config.yaml
n_layer: 9
head_dim: 64
init: "uniform"
init_std_qkv: 0.0519
optimizer: "soap_variant"
lr: 0.013
beta2: 0.95
weight_decay: 0.028
warmup_steps: 76
decay_fraction: 1.0
final_lr_fraction: 0.0
batch_tokens: 32768
doc_mask: true
Each number is 128 + 24 x the weight over its row's rms, rounded and kept within 0 to 255. Layers, rows and columns count from 0. The size above them is the row's rms in percent of the matrix's.

# layer 3 MLP gate, 320x128, rms 0.311, rows 235-252, columns 0-127
size [ 99 105  96 106  96 103 117  87  97 113 104 101 102 102  89 107  93 103]
[[159 153  98 168 140 119 135 166 113 125 139 107 116  91 137 143 139 151 186 101 144 131 143 118 149 134 114  96  86  89 134 147  84 167 125  90 108 165 110 126 115 144 129 153 158 156  91 135 162 177 122 100 104 132 165  96 124 157 126 132  95  96 109  90 131 129 134 105 166 136 113 112 161 160 121 158 129 107 120 110 129 140 153 139 143 145 124 163 129 112 144 118 117 158 157 156 132 132 144 135 115 142 147 115 118 153  98 107 119 200 117 128  67  99 147 124 147 131 142 135 131 110 131 132 129 102 159  76]
 [126 120 131 118 141 129 147 175 147 101 138 138 148 119  81 127  99 108 132  81 172 148  88 129 120 132 134 150 105 107 106 115 128  84 158 147 114 148 112 111 155 122 129 110 128 140 132 140 138 148 163  75  95 145 143 137 144 144 111 135 139 174 133 101 187 137 109 139 155 144 125 146 126  74 153  81 114 121 143 134 102 169 115 155 159 131 128 120 128 119 158 137  84 110 151 177 170  90 145  95 112 122 106  87 133 158  98  99 128 121 142 123 117 121 153 134 113 119 118 154 159 122 152 169 141 153 164  83]
 [158 128 129 122 138  97 132 141 139 108  81 148  95 107  96 148 128 133 119 174 133 128 139 147 120 133 137 107 128 175 147 128 165 124 131  99 124 143 106  67 132 110 142 104  78 119 125 109 120 114 118 186 170 131 139  90 128 126 123 104 150 100 128 149 177 163 134 131 138 139 133 131 131 106 124 142 111 101 127 130 111 147 137 108 123  72  86 100 143 103  93 159  84 148 158  96 180  93 110  94 123 141 128 115 138 166 137 134 111 119 126 114 178  88 159 125 108 104 160 147  94 145  90 131 134 142 152 140]
 [111 112 117 136 118 173 104 146 133 117 118 133  91  70 109 118 110 109 109 112  96 107 101 120 156 157 157 165 108 161 100 149 115 105 174 121 143  69 114 107 162 108 148 134  90 134 136 135 144 158 152 118 124 123 110 138  88 120 147 128 137 152 120 113 144 140 170  90 142 112 128  93  86 102 122 152 113 137 178 165 136 132  97 113 110  96  99 179 126 119 139 146  91 102 128 142 127  91 173 145 118 105 183 131 160 145  87 128 130  99 152 116  97 138 116 122  99 113 137 127 158 120 137 132 146 124 147 100]
 [168 158 123 103 112 128 107  82  92 113 132 144 165 111 140 142 182  88 136 168 163 177  76 170  98 125  78 120 123 123 144 139 112 115 130 118 144 134 155 121 126 121 106 106 146  85 128 143 118 151 166 143 146 163 122 110 124 121 167 140 164 142 132 118  96 123 124 150 139 140 119  99 104 121  85 126 135 125 140 183 126 128 141 167 118 142 181 102 128 104 125 125 104 128 150 160 150 140 127 177 137 142 151 141 145 128  73 144 136 158 141 142  94 161 120 115 125 113 145 143 146 112 160 138 154 106 103 158]
 [133  89 145 141 145 137 123 135 144 162 133 131 132 118 134 121  85 139  85 146 172 105 110 130 147 142 105 114 125 123 121 141 104 153 103 101 154 123 131 146 173 105 130 155 169 118 106  77 154 178 137 109 106 163  95 105 123 130 153 165 111 152 130 122 121 157 152 136 132 119 132 145 135 108 124 137 161 155 116 142 138 134 182 107  99  98 143 117  90 132  88 165 123 115 124 112 144  43  79 126 106 156 159 122 196 112 110 131 127  91 155 154 136 122 101 130 149 129 109 142 134 138 156 114 122  98 109 120]
 [137 168 120 124  88 151  91 125 164  98 105  83 147 103 141  97 133 122 115  98 139 136 117  99 127 159 140 142 118 128 131 168 144 105 134 124 130 104  97 137 164 102 110 144 134 118 128 150 127 200 142 123 148 140 126  97 149 131 165 129 132 166 124 161 109 126 134 150 128 109 127 129 130 125 169 152 148 148 134 163 102 112 106 130 138 149 145 142 108 185 133 167 120 159  96 130 166 129 160 116  98 107 102 146 126 151 102  95 161 148 111 126 131 123 132  71 158 178 116 177 152 144 150  92 130 176 148 150]
 [149 111 138 117 123 101 129 122 128 113 158 111 110 105 107 144 137 157 169  96 105 138 110 137 156 140 107 132 106 115 120 146 158 153 177 124 103 197 128 124  60 126 172 158 111 152 123 126 129 104 116 171 121 118 108 120 120 139 112 141  90 118 116  98 124 135  70 143 125 137 144 111 127 126 125 119 131 159 152 121  75 134  93  77 112 106 129 143 166  79 137 101 131 114 116  93  75  82 139 139  88 101 138  91 171 130 109 136 139 103 100 143 124 118 122 145 122 128 120 144 121 142 120 151 122  97 169  97]
 [127 127 174 147 116 114 120 137 117 160  95 131 140 112 106 105 113 122 171 126 140 118 138 160 104 119 138 198 142 131 105 151 129 166 121 129 108 155 162 150 101 159 103 164 145 135 137 100 150 131  92 122 129 122 142 126 116  73  74 119 164 136 166 158  91 114 106 162 122 156 123 120 154 163  85 155 121 105 120  92 120 146  92 141 121 112 162 134  82 164 156  74 107 152 145 145 112 121 128 129 118 146 142 104 147 155  96 106 151  99 120 112 145 108 124 117 113 108 111 135 118 117 143  74 118 169 121 102]
 [105  96  73 103  92 140 152 134 109 162 107 145 130 158 175 125 132 143 137 119 122 128 107 117 151 104 154 167 130 109 109 130 150 127 156 148 137  94 135 134 157  90 145 154  89 131 114 145 100 153 101 125 157 105 154 159 128 130 157 130 121 146  96  80 146 120 161  94 141 138 104  83  96 126 149 120 140 165 113 103 139 142 121 103  95  80  93 118 129 113 146 130 111 161  92 131 139 150 114 116 108 112 114 144 133  59 121 125 136 110  87 175  93 110 118 110  98 165 150 133 119 135 160 168 135 142 137  96]
 [131 130  83 141 146 107  93  94 108 161 131 119 137  91 109 114 162 169 150 121 174 106 121 129 144 155 106 122 145 121 134 136 127 124 126 117  89 166  98 189 151 143 107 125 159 125 100 170 125 154 134 154  78 121 123 125  96 135 116 125 108 141  72 109 104 141 133 104 131 138 107 166 120 105 126 120 162 125 139  88  85 129 143 108 171 175 133 116 134 136 146 141 137 110 134  83 112 119 121 117 171 119 109 138 106 146 120 157  85 154  96 126 156 133 104 125 128 104 103  88 133 142 176 173 134  91 124 128]
 [110 120  82 143  81 131 119 150 107  98 142 112 175 117 153 105 147 153 158  98 166 128 111 132 138 133  98 135 110 131 149 150 135 165  96 131 127 100 129  97 121 109  94 173  69 154 103 118 164 133 150 132 137 124 133 114 142 164 127 141  91 129  97  86 139 104  68 113 153 143 144 159 126 127 142 117 139 136 127  97 115 144 168 109 107 124 145 179 129 134 135 134  94 135  97  89 123 123 148 139 105 118 110 152 106  79 169 115 146 109 123 181 127 145 105 128 163 142 145 123 125 128 145 167 153 131  78 118]
 [149  95 163 167 135 103  80 109 125  99  98 152 128 125 119 100 103  99 103 107 132 120 142 186 161 139 111 144 132 147 161 133 110 105 117 110 137 142 114 100 178 110 144 157 133 130 103 117 102 115  96 124  79 143 143 128 132 131  93 165 126 125  91 160 116 119 146  86 135 134 116 104 134 112 130 155 157  64 126 118 107 170 129 154 134 151 110 142 134 129 120 171 139  92 124 109 114 159 111 140 106 147 123 149 169 130 109 106 140 166 117  93 120  86 127 123 177 108 141  91 128 122 139 122 174  83 100 146]
 [116 131 143 128 135 118  90 159 177 127 133 165 111 126 162 119 146  71 136 132 128 113 110 157 106 126  98 107 142 108 139  98 126 141 195 156 123 186 130 113 110 151 129 143 142  93 152 110 165 186 115 158 145 129 124 163 126 120  88 101  75 164 153 106  92 131 137 148  82 147 159 106 158 134 163 125 153  85 125 114 146 129 118 120 129 171  94 130 113 108 162 123 115 119 144 144  96 112 131 139 128 118 100 127 120 102  80 131 112 125 118 125 129 104 151 148 145 154 148 145 100 112 141 114 125 150 159  96]
 [155 183 166 110 101 143 146 152 161  76 121 158 118 154 111 136 107 182  84 135 139  73 123 110 129 139 120 112 111 141 116 145  98 186 136 162 180 164 143 115 143 105 128 127 110 144 151 135 117  85 145 180 122 118  86  96 149 125 127 149 147 143 107  76 133 130 173 141 114 101 158 122 139  89 133 140 145 129 118 139 138 141 122 146 119 144 111 145 103 118 145 127  99 161 122 153 146 160 116 128 115 142 135 103 117 146 156 148 161 104 117 120 189 121 142  92 123  87 119 129 109 118 154 143 128 139 120 133]
 [102 157 151 130 118 127 145 130 135 102 142 129 136 121 149 150 114 182 133 162 172 137 102 114 149 151 136 140 130 135  88 136 115 160 111  89 172 100 142 107 147 117 162 114 124 152 153 109 136 145 148 143 121 124  89 148 119 120 173 119 150 129 137 174 101 141  87 114 112 124 113 132 104 173 113  95 177 127 107 160 132 115 108 142  97 159 134 132  86 116  95 155 148 137  81 178 107 110 140 151 140 153 130 116 147  89 114 138 140 126 158 131  99 121 174 158 150 139 174 153 163 147 149 124 109 111 165  84]
 [110 124 162 163 123 109 171 136 134 120 148 121  76 162 138 148  95 109 105  88 152 174  86 177 167 107 141 144  97 102 141 146 111 118 136 121 101 133 137 109 143 148 148 139 146 107 160 136 107 162 125 133 158 124 152 136 134 123 120 125 157 206 110  97 156 122 166 122 137 132 127 114 114 152 106 136 142 164 177 134 115 145 147 131 148 118 155 152 141 140 125 133 117 105 125 111 109 122 114 158 100 142 128  90  95 144 127 144 133 116 113 130  62  86 152 108 152 107 107 145 182 143 131 159 118 160 147 152]
 [150 119 119 136 104 113 131 148 122 129 127 117 183 155 136 104 118 109 158  69 122 154 118  84  94 128 120 101 114 112 161 152 124 129 130 106 130 148 136 137 109 151  98 137 125 152  97 117 149  99 166 136 160 100 154  86 149 159 112 143 136 139  85  93 168 165  88 179 146  87 163 167 130 128 169 135 115  94 121 114 147 152 136  93 131 126  99 118 124 117 177 160 101 164 113 137 115 102 114 102  93  88 149 109 125 121 147 126 129 142 143 127  93 151 155 123 142 156 140 111 122 165 145 158  88 111 126 142]]
# layer 3 MLP up, 320x128, rms 0.322, rows 235-252, columns 0-127
size [101 100 106 103 103 100 113  90 100 112 101 109  98  93  91 112  97 108]
[[104 109 101 159 139 147 108 133  94 158 110  95  95 137 138 144 118 138 169 134 107 141  98 121 102  98 140 150 107 123 119 128 160 111 120 169  92 154  96 127 106 104 171 109 137 159 164 119 141 133 157 110 137 148 151 134 109  94 137 130 110 120 109 136 146 121 183 134 116 128 161 104 156 145 123 100 117 166 101 130 160 134 144 105 126 132 101 115 132 102 165 145 112  81 113 133 162 121 185 110 121 103 104 127 147 126 118 133 128 152 160 178 120 161 179 139 125  61 166 129 133 157 157 166 145  90 122 127]
 [129  94 110 125 157 125 169 195 142 126 120 169  99 125 110 138 140  89 130  73 158 133  97 126 120 133 144 113 161 124  92 137 158 117 152 126  80 114 102 114 132 151 144 145 123 113  85 131 150 133 121 106 103 135 113 140 110 159  97 129 125 148 124 124 173 122 124 131 135 147 138 138 124  92 117 115 120 156 125 135 119 153 144 164 173 114 142 145 101  97  95 125 110 154 169 129 187 100 150  85 135 135 109  93 129 116 112 135 119 101 129 147 108 124 154 157 143  75  99 171 134 126 140 168 140 140 178  91]
 [ 86 124  78 106 119 132 136 134 108 100 134 151 121  70 159 121 128 103 113 126 165 160 126 122 136 101  97 137 148  89 149 132 161 147 147 151 155 149  91 141 172 129 129 103 146 185 111 161 163 133 153 134 132 134 113 135 136 135 145 149 112 128 139 149 162 124 122 130 145 112 113 106 101 112 145 143  98 180 134 169 175 132 145 126 129 129 121 109  76 126 118  80 155 162 133 100 123 140 109 114 149 134 125 148 137  68 117 170 136 166 147 149  98 165  91 110 161 142 139 110 158 152 130 112 148 150  95 124]
 [142 122 125 109 124 115 114 107 125  99 120 163 119 103 132 150 167 146 119 129 115 149 116 116 184 147 140 127  98 113 141 132 135 137  70 134  96 138 113 126 108 100 158 157 151  92 157 109 136 121 124 171  87 111 147 160 162 106 157 113 144  93 110 145 116  90 136 163 115 138 128 146 106  95 101 128 131 126 136 119 120 130 161 104 149 139 146 143 105  79 118 152 117 113 160  64 100 117 124 127 157  88 134 136 151 113 164 101  75 130 131 162 163 112  77 145 118 118 132  96 126 180 157 123 150  91 160 113]
 [ 87 123 159 124 125 144 119 136 165 116 178 129 144 144 130 155 135  95 145 158  90  81 128  90 133 113 141 135 122 127 119 112 120 134 150 116 118 160 100 153 111  89 123 121 117 135 126 123 132 160 123 131  99 110 113 141 152 106 122 146  94 150 114 118 129 105 122 124 142  98 125 137 165  94 192 102 129  90 108  93 135 135 118 102 128 101 153 182 148 126  93  84 153 117 121 127 115 143 149  75 120 110 111 110 156 117 154 140 103 142 143 151 134 154 115 146 164 126 114 113  77 184 138 143  89 172 124  67]
 [118 124  80 147 144 118  54 127 135 153 121 116 117 130 154 134 168 130 113 144 129 129  97 126 153 146 113 110 101  79  85 148 174 110 111 136 142  98 117 181 168  96 172 147 152 106 110 104 153 149 137 125 119 132 143 124  96 139 168 128  89 144 110 123 146 114 131 151  94 159 123 137 128 121 180 108 100 159 119 120 145 136 168 118 101 106 122 121 166 164 131 146 127 125  92  78 117 114 128 111 136 136 133 107 142  86 134 134 120  89 102 170 158 170 126 102 133  96 149 147 156 137 137 153 150 115 117 115]
 [123 151 127 135 120 105 124  95 145 122 128  97 162 115 115  81 144 124 130 104 125  70 120  94 136  92 160 149 138 131 101 148 162  83 124 151 115 107  94 174 131 172  96 110 100 127 140 109 140 111 102 178 100 114 141 170 155 151 154 128 179 161 130 132 147 132 117 116 139 112 153 114  83 142 110 148 145 158 107 130 125 120 115  99  97 171 107 163 112 108 132 138 102 156  95 141 149 159 109 162 143 140 141 135 119 100 111  89 126 117  68 123 132 130 146  81 124 159 107 120 166 133 124 110 125 146 128  96]
 [107 149 129 133 143 115 134 133 118 112 123 100 144 132 188 148 128  67 100 156 145 138 163 143 130 140 174 168 134 140 100 127 113  86 126 125 100 106 103 154 147 120  96 129 153 114 157 146 117 124 132 112 128 154 116 141 149 112 103 142 118 147 121 169 116 155 165 161  97 112  91 179 146 148 116 149 123 120 114 106 148 103 131 114 165 114 139 115 140 178 151 147 151 152 156 157 133 164 100 133 149 121 111 154  55 133 173 120 129 173 136 116  98 169 159 119 111 129 135 115 109 111 131 102 153 171 102 137]
 [148 202 144 137  96 146 120  78 145 143 130 122 147 127  92 157 140 112 148 129 165 126 126 153 150 106 109 105 156 136 130 153 128 116 130 139 160 120 174 114 112 107 153  84 112 122 135 127 139 116 113 180 142 115 113 118  92 138 119  94 124 119 186 125 116  90 129 115 177 113 103 119 154 133 121 156 174 137 122  87 117 119 121 159 133 120 159 136 145 143 125 142 102 137  55 108 114 147 157 110 137 119 136 135 139 157 132 153  99 152  88 162 134 111 106 137 142 114  70 149 121 138 112 102 140 183 120 124]
 [ 95 146 136 148 168 120 140 140 157  62 130 120 134 149 132 135 159 145 155 122  97 143 143 142  89 128 175 116 112 159 133 141 112 134 136 117 134 181 114 104 150 128 124  94 131 109 117 126 137  89 147 114 119 171 118 106 128 121 130 128 145 114 127 121 114 108  93 174 137 144 120 162 123 153 153 149 156 109 127 134  84 148 136 163 148 158 141 114  63 121 139  68 148 149 170 122 125 103 149 121 121 122 149 151 127 141 153 121 128 173 109  84 148 143 144 138 126 151 115  87 140 125  85  74 118 141 138 186]
 [104 132 121 120 152 123  89  86 123 129 158 109 109 121 132 113 141 124 110 145 140 119 148 109 144 146 149 162 110 163 106 137 140 167 100 136 127 168 144 140 126 130 128  74 182 132  50 146 117 111 112 109  82 135 155 112  91 101 137 141 127 118 114 159 135 122 120 161 165 144 130 134 150 130  91  54 147 137 116 115  88 109 137  87 150 135 129 123 142 167 132  96 152 101 141 103 152  98  89 119 138 123 147  97  98 161 102 121 164 155 132 165 154 160 125 135 160 151 120 109 132 132 106 137 136 102 142 150]
 [ 86 128 113 201 130 174 140 107  69 101 106  89 142 133 115 163 169 132 123  92 145 166 112 118 150 119 113 146 126 151 171 112 145 133 115 133 170 155  98 142 161  84 153 144 127  99 106 172 131 134 131 161 134 152  89 141 157 161 134 133 121 144 120 111 144 164  97 129 140 120 136 127 116 101 174 131 152 119 132 130 125 168 149  97 117 127 118 145 100 148 121 113 121 116 162 134 119  90 154 143  98 112 122 113 124 117 163 161 104 112 127 115 111 149 150 134 158 165  98 129 155 126 150 126 101 164 165 114]
 [151 182 132 137 154 100 146 104 101 115 122 116 140 102 111 117 131 148 119 135 157 124 175 167 115 104 120 130 112 130 115  97 103 152 146 110 127 133 113 168 128 164 109 106 172 119 124 139  96  88 155 162 102 101 119 157 116 154 152 130 141 126 134 194 125  75 107 125 128 197 123 119 172 117  96 137 154 139 131 151 108 150  91 127 145 129 117 116 110 116 139 109 128 118 151 160 116 130  66 133 137 179 161 126 108 130 114 144 162  87  96 101 109 119 145 146 157  91 114  91 108 118 140 109 134 148 121 122]
 [142  99 121 158 147  83 105 160 105 112 135  57 165 150 143 160 136 137 121 164 121 143  87 100 130 154 173 127 117 154 111 124 143  74  94 134 136  75 145 154 153 161 114 157 165 138 161 112 134  95 122 125 106 130 140 112 128 101 122 142 159 137 109 134 145 128 105 138 146 152 126 128 114 108 120 151 135 138 163 162 101 167 117 111 113 141 146  98 150 159 128 173 142 128 113 113 140 120 112 130  96 141 146  97 170 148 168 129 102 118 145 130 103 132  85 147 135 124  85  95  92 156 111 148 162 110 122 153]
 [116 133 105 138 155 150 111 105 137 137  85 104 118 123 176 121 157  80 195  79  99 132 147 167 139 157 166 126 143 170 138 137 186 120 133 119  78 102 118 136 120 123 141 149 170 126 101 140 134 165 132 100 142 133 186 129 115 153 132 154  97 135 157 114 146 124  81 134 121 150 113 142 120 152 117 180 120 119 127  97 128 122 158 103  97 131 128 119 174 121 117 118 105 137 137  89  93  99 166 125 102 128 124 134 145 125  96 123  89 135 129 136  91 123 127 145 125 166 155 101 144 119 143 126 146 103 116 137]
 [109 135 136 107 142 165 133 156 165 106 135  87 121  81 134 106 115 111 149 129  86 149 117 143  72 117  91 148 142 127 139  98 144 133 132 132 127 173  91 102 118 101 124 142 136 132  88 125 132 117 136 107 137 147 158 137 152  90 170 152 133 127 113 153 132 150 115 164 122 140 131 131 116 161 139 129 160  79 134 136 142 111 104 129 113  81 151 160 137 100 148 117 135 142 145  92 133 156 121  86 134 108 128 112 139 149 162  72 172 128 146 175 123 135 124 173  83 118 177 157 137 171 138 101 142 111 117 163]
 [152 181 125  99 139 123 131 116 110 137  87  94  81 108  91 141 139  91 152 186 152 102  98 118 139 125 107 150 146 142 133 119 150 127  92 107 136 125 132 114 102 137 153 139 143 146 100 133  99 136 136 137 140 135 164 105 112 114 135 110 127 121 107 154  63 150 109 158 166 137 175  90 113 126 172  97 134  85  55 147 127 124 106 142 110 153 143 151  97 142 136 139 136 104 142 149 106 105 184 111 169 123 149 156 134 154 150 122 130 123 131 109 136 132 106 149 140 132 138  97 146 148  85 100 148 127 132 139]
 [127 169 159 137 115 156  58  89 138  91 132 116 109 123 124 137 115 135 106 143 120 155 139 142 152 154 140 138 155 181  89 116 172 127 133 143 155 157 120  73 113  88 150 116 123 109 139  99 116 164 127  99 104 142 103 181 101 128 110 133 165 100 146 154 116 124 101 101 117 130 162 135 134  70 147 133 153 150 113 155 110 140 132 154 108 118 146 119 109 121 116 125 121 151 124 100 111 121 116 119 155  84 111 168 164 108 154  81 177 111 147 146 164 124 117 158 145 103 143 160 126 107 125 138 116 111 139 130]]
# layer 3 MLP down (transposed), 320x128, rms 0.298, rows 235-252, columns 0-127
size [103  94  97  94 100 105  93  90  96 103 103 102  95 104  98 107  99 106]
[[105 134 167 142  97 148 103 155 157 139 191 158 152 124 124 106  68 127 143 140 150 172 101 176 150 116 113 120 113 132  96 120 135 164 128 115 136 107 161 132 167 105 143 121  82 103 145 140 108 111 107 123 157 171  62 126 148 112 124 131 121  83 181 123 108 157 113 105 121 101 140 128 112 111 105 137 124 132 124 102 107 115 111  99 149 135 141 156 140 105 132 141 134 120  60 119 128 142 106 119 151 114 164 152 124 120 129 132  96  94 156 113 148 125  99 154 109 125 126  94 108 134  99 138 138 149 169 151]
 [132 128 104 163 126  88 168 121 162  95 150  83 103 153 119 152 111 116 119 116 134 102 105 121 102 124 104 128 126 130 127 140 182 145 163 104 137 146 136 125 165 155 144 116 166 132  95 130 119 140 106 102 154 143 130  99 173 102 105  85  77 144 180 124 110 107 151 141 112 149 155 145 101 153 157 162 192 131 119 137 152 133 124 123 106 121 109 112 146 146 105 154 138 113  99 113 110 112 115 128 153 116 124 117 173 125 114 117 126 141 127  96 126 158 157  81 141 141 117  89  95 156  86 133 118 121 182 150]
 [130 175 127 123 144 198 108  86 130 113 105 100 119 134  96 116 116 146 141 137  92 136 183 111 116 152 140 110 160 130 131 168  83  78 131 126 126 120 131 149 125 131 128 120 143 109 120 133  91 153 154 106  90 159 112  95 116  83 128 134 117 123 126  98  81 130 129 114 114  90 160 122 129 138 105 130 157 140 124 121 114 130  83 134 119 150 135 143 161 130 114 141 156 147 119 161 128 101 148 133 141  93 101  50 102 155 139 109 181  91 142  99 142 145 102 129 135 140 121 183 130 151 125 125 141 152 133 131]
 [126 139 115  84 123 153 148  95  94 132 133  88 140 172 129  95 106 140 145 121 136 120 114 140  86 164 113 114 153 155 138  92 178 153 118 147 134 165 149 146 150 150 120  90 151  94 125 183 110 133 126 135 136 171 129 109  83 135  82 115 129 153 136 166 135 142 103 134 136 130 112 171 168 189 150 140 146 140 146  99 150 149 129 165 138 143 134 109 172 128  98 119 144 139 127 176 128 129 145 108 120 121 115 108 128 141 112 145 173 156  91 100 142 127 134 114 152 124 120 157 148  95 108 124 112 160  87 105]
 [137 102 110 141 114 144 162 128 100 151 117 122 127 117 129 149 112 132 105 101 148 127 105 199 150 126  95 147 114 129 160 142 158  98 109 147 172 119 116 117 121 114 118 175 134 170 105  99 121 139 118 155 135 158 138 107 101 116 119 130 135 112 135 101 151 133 159 140  80 120 100  57 137 138 136 179 130 149 161 121 149 121 151 150 159 106 145  81 131  88 120 113 146  85 143 127  96  75 134 149 162 163  88 115 121 108 137 133  96 130 146  77 141  83  95 117 111 143 109 140 126 118 149 153 118 129 125 121]
 [152 148 135 113  84 114 163 109 113  67 165 109 139 143 108 162 119 147 159 101  97 157 134 126 111 115 148 157 164  99 109 135 134  90 126 117 169 126 124 104  77 140 113 166 126 102 107 163  95 122 124  89 128 102 144 154 134  96 135 156 107 120 129  98 112 116  95 175 104 117 102 136 121 147 102 125 154 122 144 144 141 109 109 172 125 148 108  92 140  95 116 129 102 103 159 114 150 148 127 130 147 139 156  80 130 173 162 155  95  99 139 142 152  81  99 139 127 135 161 116 126 138 142  89 138 146 138 105]
 [117 130 133 164 135 109 147 148 110 120 151 143 120 132  77 129  95 157 120 142 118 105 137 156 131 108  71 121 173 173 136 105 160 129 162 130 103 136 103  94 128 127 154 131 109 123 135 118 173 133 100  95 118 128 177 158 120 121  82 124 105 112 106  88 130 112 153 105  99 156 133 112 137 151 146 127 112 114 100 128 105 132 164  86 152  82 105 136 141  94 152 126 116  97 119  86 128 114 119 153 166 148 147 125 137 118 128 113 111 124 190 140 142 164 100 120  79 110 139 110 165 126 101 130 149 169 155 164]
 [134 146 177 148 117 127 137 122  89 113 127 131 122  84 101 133 160 180 135 119  84 141  80 124 111 124 123  82 142 116 106 150 113 132 164 136  92 165 114 126 111 151 181 141 134 137  88 146 137 126 105 149 145 104 190 157 111 132 112 119 125 163 129 147  93  80  96 133 156 132 132 113 132 118 140 105 102 100 154 153  84 172 117 142 108 105 141 148 129 118 107 140 126 112 120 146 129 115 171 103 112 146 132 118 140 118 130 119 143 104 116 157 104 120  86 161 130 147 191 150  85 141 128 149 128 114 151  86]
 [ 80 130 117 165 119 143 103 142 144 137 103 148  94 158 106  81  64  94 114 146 127 143 137 167 142 137 161 158 109 137 143 160 138 118 139 148  99 120 112 157 133 185 141 153 127 141 132 107 159 140 157 148 147 136 110 189 118 130 155 134  87 130  94 109 130 104 149  92 134 133 130 112  95  98 140  94 120 116 121 119 106 137 132  88 174 134  90 141 130 133 129 112 110 155 135 113 181 134 128 106 174 129 134 129  96  93  70 118 117  93 148 127 123 155 125 113  95 133 121 121 117 170 126 106 127  92 130 135]
 [110 138 151 109 113 134 130  79 109 119 110 105 131 142 112 115 166 113 155 158 120 126 101 117 142 149 147 143 128 127  85 157  82 121 151 126 158  86 151 123 132 105  93 101 138 118 140 171 113 149 128 109 131 151 106 133 112 134 131 117 119 146  85 115 134 122 148 122 139 140  89 121 109 118 110 120 174 132 116  78 112 114 104 136  95 110  85 122 150 156 167 135 114 172 108 168 123 160 114 176 131 107 111 100 129 142 142 101 113  75 127 192 137 116 139 160 106 111 180 112  99 132 128 147 193 134 145 109]
 [ 76 103 107 122  89 117 129 126 168 112 124 134 104 132 121 106 145 120 188 102 106 144 135 126  71 103 134 149 130 137 154 110 127 127 176 122 140 153 119 142 108 110  92 126 103 140 158 148 123 144  95 104 164 167 143 107 122 144  83 145 141 133 141 162 119 129 121 112 109 135 140 149 145 130 120 168 129 146 165 103 122  81 159 170 124  75 128 116 174 158 123 112 133  96 152 175 102 125 130 110 135 130 139 150 110 129 121 185 102  92 125 134 119 124 122 134 124 117 101 133  85 102  84  97  99  87 106 115]
 [147 125 122 121  53 141 105 105 112 149 150 147 106 150 134 119 127 128 125 129 112 113 100 153  87 120 163 136 107 157  88 111 161 139 129 162 112  95 157 167 102 167 112 166 127 179  96 113 156 115 113 108 132 132 155 110 139 143 109  96 111  84 146  86 120  87 165 135 121 168  90 104 150 123  98  99 144 115 142 140 120 120 147 173 136 152 123 135 146 122  76 151 118 144 133 131  88 142 110 143 108 114  97 136 115 126 112 120 102 107 104 156 116 107  94 134  86 148 153 153 141  94 139 141 123  81 131 148]
 [128 130 111 134 123 142 149 136 114 123 135 131 125 124  80  87  51 165 138  90 105 137 137 134 126 133 156 102 141 109 147 166 113  72 115 153 152 124 141 173 157 121 143 124 123 116 100 117 118 117 155 146 149 119 133 111 149 115 131 170 138 150 123 107 115 131 129 114  91 162  86 131 134 122 128 120 159 116 136 137 132  99 102  83 115 172 117 163 101  78 149 124 127 142 139  93 136  77 107 105 123 147  73 113 118 155 132 174 147 135 143 107  86 150  91 100  97 114 108 177 112 102 143 142 129 138 100 140]
 [ 83  82 114 125 115 139 107 132 134 113 152 137 116 121 166 129  90 175  87 166 118 151 142 124 147 128 138 143 100 155 134 123  91 102 137 133 101 122 151 121 117 152 130 135 125 129 104 106 138 111 105 151 158 131 157 168 158 133 106 105  93  95 115  76 108  93 134 120 140  67 147 116 130 124 124 135 133  69 161  97 119 121 131 134 102 109 115  87 132 116 125 129 136 141 105 154 138 114 115 137 141  69 128 109 103 153 152 181  98 126 121 135 179 110 148 146 142 113 128 165 172 162 177 142 113 121 158 113]
 [135 130 176 133 112 136 122 135 111  92 117  99 130 143 109 173 166 136 111 153 159 129  51 105 140 129  94 113 129 151 136 141 122 112 139 115 133  91  88  93 148  48 142 117 131  87 123 125 137 123 132 123 115 112 103  96 138 128 122 133 117 146  99 143 106 136 150 129 133 115 118  30 160 138 135 102 142 137 103 134 119 119 134 115 126 133  91 152 118 146 141 110 131 143 127 112 100 139 104 183 142 103 160 103 151 146 151 102 125 101 104 138 162 118 140 108 118 132 117 132 116  93 150 149 139 144 188 135]
 [107 110 104 127 151 120 136 152 121 146 167 127 135 157 135 113 132  98 148 125 139 141 185 158 146 135 102 136 137 163 132 150 151 115 132 124 129 125 140 101 113 140 126 180 128 140 148  88 136 153 105 115 144 127 153 114 131 145 135 111  75 118 162 103 142 119 110  67 125 148 126  83 120 113 143 128  97  98  90 113 153 137 126 136 143 173 111 144 132  98 124 147 120  91 164 107 124  99 162 127 144 140 154 163 107 122 102 115 145 143 102 120 150 149  74 105 107 160  59 128 126 137 128 186 147 160 187 125]
 [150  97 106 142 137 149 104 103 121 123 116 117 150 168 132  56 147 163 147 115  99 134 141 139 153 106  97 121 135  82 100 112  65 137 136 129 165 122 163 141 111 129 112 101 100  85 160 106 114 116  89 142 147 160 130 124 128 116 138 140 116 100 132 155 143 175 107 147 118 155 108 132 138 125 114 173 132 162 153 126 138 130 121 136 142  93 160 125  97 133 117 106 131 113 105 106 128 187  90  81 121 143 151 116  92 154 114 143 135 134  97 132 102 119 183 125 145  90  93 135 116 110 105 138 134 127 121 174]
 [128 103 151 185 157 124 134 133 135 126 143 114 134 117 147 119 146 114 107 162  97 101 133 155 149 124 144 162  99 125 152 160 104  86 140 136  70  68 111 141  77 141 115 122 115 149 110 131 128 108 102 151 127 172 169 129 166  94 123 115 164 120 129  96 132 114 153 136 120 146 130 105  69 149 114 154 124 113 157 160 112  89 142 110 138 119 141 115 106 106 113  96 157  96 122 119 139 145 194 119  98 128 145 157 119 137 134 122  95 142 104  91 141  96  88 111 103 102 118 138 136 175 131 122 114  99 115 110]]